python train.py --d_mlp=256 --vocab_size=512 --lr=0.00468 --schedule="wsd" --decay_fraction=0.516
Each number is 500 + 25 x the weight over its row's rms, rounded and kept within 0 to 999. Layers, rows and columns count from 0. Numbers have three digits each. The size before them is the row's rms in percent of the matrix's.

# layer 3 attention query, 64x64, rms 0.177, rows 0-21, columns 0-63
110:534519499499468525458545460495482528488469488482518511529478503516547492477477460523466535496503468532471484486458520477500544500520476464490520465494470447519500512493520526486478492525493497
135:532510553492503460485513516487506519459502507504508447465528553500560529495476516513504499490469478512489473533442510519515473502528491474497531496498510499529539476496474470503519505538500473
096:524517513512507516485494492478508500486488519509548489482530475508476530526506499543486482493524524487516538558480471491499452483537467506508473508508441480518520515543465442460505504479528515
108:503488440519491490478512506510538520528513501465509456524500511469502532463513483514548524497478529520440498497528442477546466502471491478488473486475462524502519495512486499511482482466495490
112:488529519496508440549494487526474499536490478529478506486494536512476472501516521502492525484511515490467544475514491519545483483520476474441498527489552508480533522516516529502477518487549491
102:491519459502496479513497518474515464502460486526504437496501548475517493473485514478510529544473539477472533492505483554526481517488461525480511511532531492469495457489485465518467496486501508
121:506527470534504533469488542506515538499484490535527485494544485524479513522512532511479544453469476535459485504513467481504533456517494536517496481502485509473502515484463452522512503531510472
113:475490469472513483461498460529479557484495469521527477521524523523520517483485484490476496489514495464464532473543543502461502513522506499476480495509529493487514514572478487487492536470494528
126:500475519548498473528516523528489478445515500488492525538520495509505509459508512449465476502518530490471504495483555491475485482491479498497537488524524461490513519476515560489499555482514518
112:503534521504547476502495499524501483516482485536473510465538499534523526517489475487465530465503500472457519516478509525549487492503553470485461451486476490457518478470505479496490524484488465
086:531534451457536516472524517486494530501482522507525466481466477453509496475528548489470517509440489487470503503451507491519519484483478517506482473531520506543496469505528516495511487508488529
101:539493496558502498495506517481515484547472516490509495483476519476443541522482467524501502485500490505533537502528546549552497528483529499495554495501535515471496534480506488487483496485524510
113:506496489523488514507465475520520513527505547466519487434491507486516460483490480472496508517460495499539494479528508521481531482540524512556482461483523537511516470495542493467457510500487526
113:487530484519497510543513444540524508520491514507501526484526484511508520506500485528506521478470506503479491479491503517549530506523520514513404511472504512470507544490497509508430499499498510
114:549480506502475477474502468513507500473467442526499516512541524451488521492502500479513496512510555448496511469438520507483483507461525519506534505513544510504505514529469495511514498497498462
095:439497511484493522502516518510497501480509498481505508481507471462495512511478525514516504532448482508518509495556499528486484511501466493499528509537502522485493512493507517519440499399530520
109:522483486516501500474499471463498526536505446522501500486513519497465487504480489524495495471533507491449464468504498496506517496487538487493469558510491522538449502515525452462489473521531453
119:473508508515503426509472479483510515476512566484515518499490550492522502497459521466536491543478496465477512482501478507450505501511497551504515509545500485481504497483520506466510528490540498
104:493525515518539519466524473492514505527496443531525491472519488471493516515485466489544502506498549476472499496535462524540498504500514491474483487509477559507500519530512466498504438491532473
113:537493467496506515522485498510492520482466445511499508501505519513479495487467518550535518498493476488472543573491518469519464484504464520494543500483483482524500472529489470472496507486562510
111:504486507471483479486494453504501494455534540503535525498501505489536469461481492521496494509462483479491462510420512514491502515524526519495464474518482535471502475519509511501494462529453533
112:542507485502552490474514513466540507529456504516543494499481539481508529502531459481509492525502535518494551502505489448500500487560517501485548493487490475540488506507490514524490539477499505
# layer 3 attention key, 64x64, rms 0.174, rows 0-20, columns 0-63
120:482497498496508480561494468465483489510500507493466469508500532471484527514500532476505469505454512470494509483528513491526510513455531496503518566484475474522504563510505514560503496499463508
144:506507488503494442473488468511525495505506489535502533509510481490502507451526529493521542508494496562487495520488480495512438497482530457473516528516484469528528538464480529519488497449485509
102:596497527505489477442489459494483517479507469484503485495537493479526532496524471507538542481518461539501492507482479458520489495512520526522488483519538501519507491501516489525484519487484495
109:542492499513495497498546508512518497488478488532481527485480486495516530457484535495429490484519485468479538488469472537464549518483541532526489454523521510527520527485527485507506479519510492
129:500473554508490500476513494520479519505508544440524499443494503520513536497465476476479502498500558556521487498470522531493533482487497489527490487474448517483492512488510548488503496487514477
103:484513484498508509457517475559455510496454480497480502498506510527506511493466506527491517483509533516505532478531434509468487515498494456539481504497567512517513546495462507512488495515527481
145:548515491465548499493484504478501483487511546566520521526514501488524486440539484526487503494480493496507535471446489512545509551506499461494469514514489477510496485498533467509487481510498504
113:516527521516484476474532542479502503493520517488519446545485495485507528505479533477482473464478499531508452520549516499473502475481501523524464531454506496532473497489478509528547487476502537
138:480509494506501487512518520523492454498512499433501485517490498525494523491483509477512450503531547476488505539544532556534514464532500495485492467455482516476523472517492510477527522507479542
115:554483475498509563469543494499511511485454487500538509488513512498522513476532449473475509475533500531526502514490508449514510522465472510521486511494460523488492475481514486505479479461508545
098:509523514504504466468481517498541520497497508538497511491515534484445511455483546543534517512489525492439498446505499522483525498484503442494512549535515481517504481498501503517524485479504474
110:524504455521500518500510528526503534474524492439482468469521512500450497498487499505488479524508484533540558509485460476499520536520451497487480489501492514485505521524474513501499511486573509
113:476578521502457525490495524450528501507487485528487499519507494474544488505457502517470488506555520452479498529515479507513477534513494501501484494544504542499515459502486470492490490470489476
109:546481537487501555516495498460506554467465511486466503470480507516485523471529493501403518495502476476502486513515502465497506525496487531502503496534488504526506520505490483523482488495519462
114:547474489487507505470527509491512506526518528432504485492526460508479522492497528465519562492500546505511521494535531491467519478498530463485503477446517485533493502513488495468499480485523539
099:468514539538497485529530509511499480506486541471533496501511485498508494489436511534474492437516472528544499538501464538470474481497504480518543461519496457498491485513510487514506519527519491
115:503502508502503494518462506525511515506528510518491505460500512454529497514496483531478532475493537521496490452477536427474491559458520504484491531484510507567509500486513483505509476537524506
116:493503530542508479495490437549495504546537465516521486506485466514522542520468478513473479478524543486517476545536479514476448469514506516474482522489491513503528499504471475493517501501484506
125:549524521500470507478500500484494500523501489497509519470487515503535495507481483499445544478554481556509509516477514468503514515436503461506460485488517500515496492485518440479530465523493524
102:560499533462468464482538484527465508518505500506499508461514483488491527478504520521515455508487530512520509487479476507471495513488542473505498502495491466556460495552526530523464462493497487
108:512476515542453540498487485429534484498489502552484514499510470530499535498514533561468547507480484516470474517528485464492497497515527525476502513494506481484520491473494521512494507462484509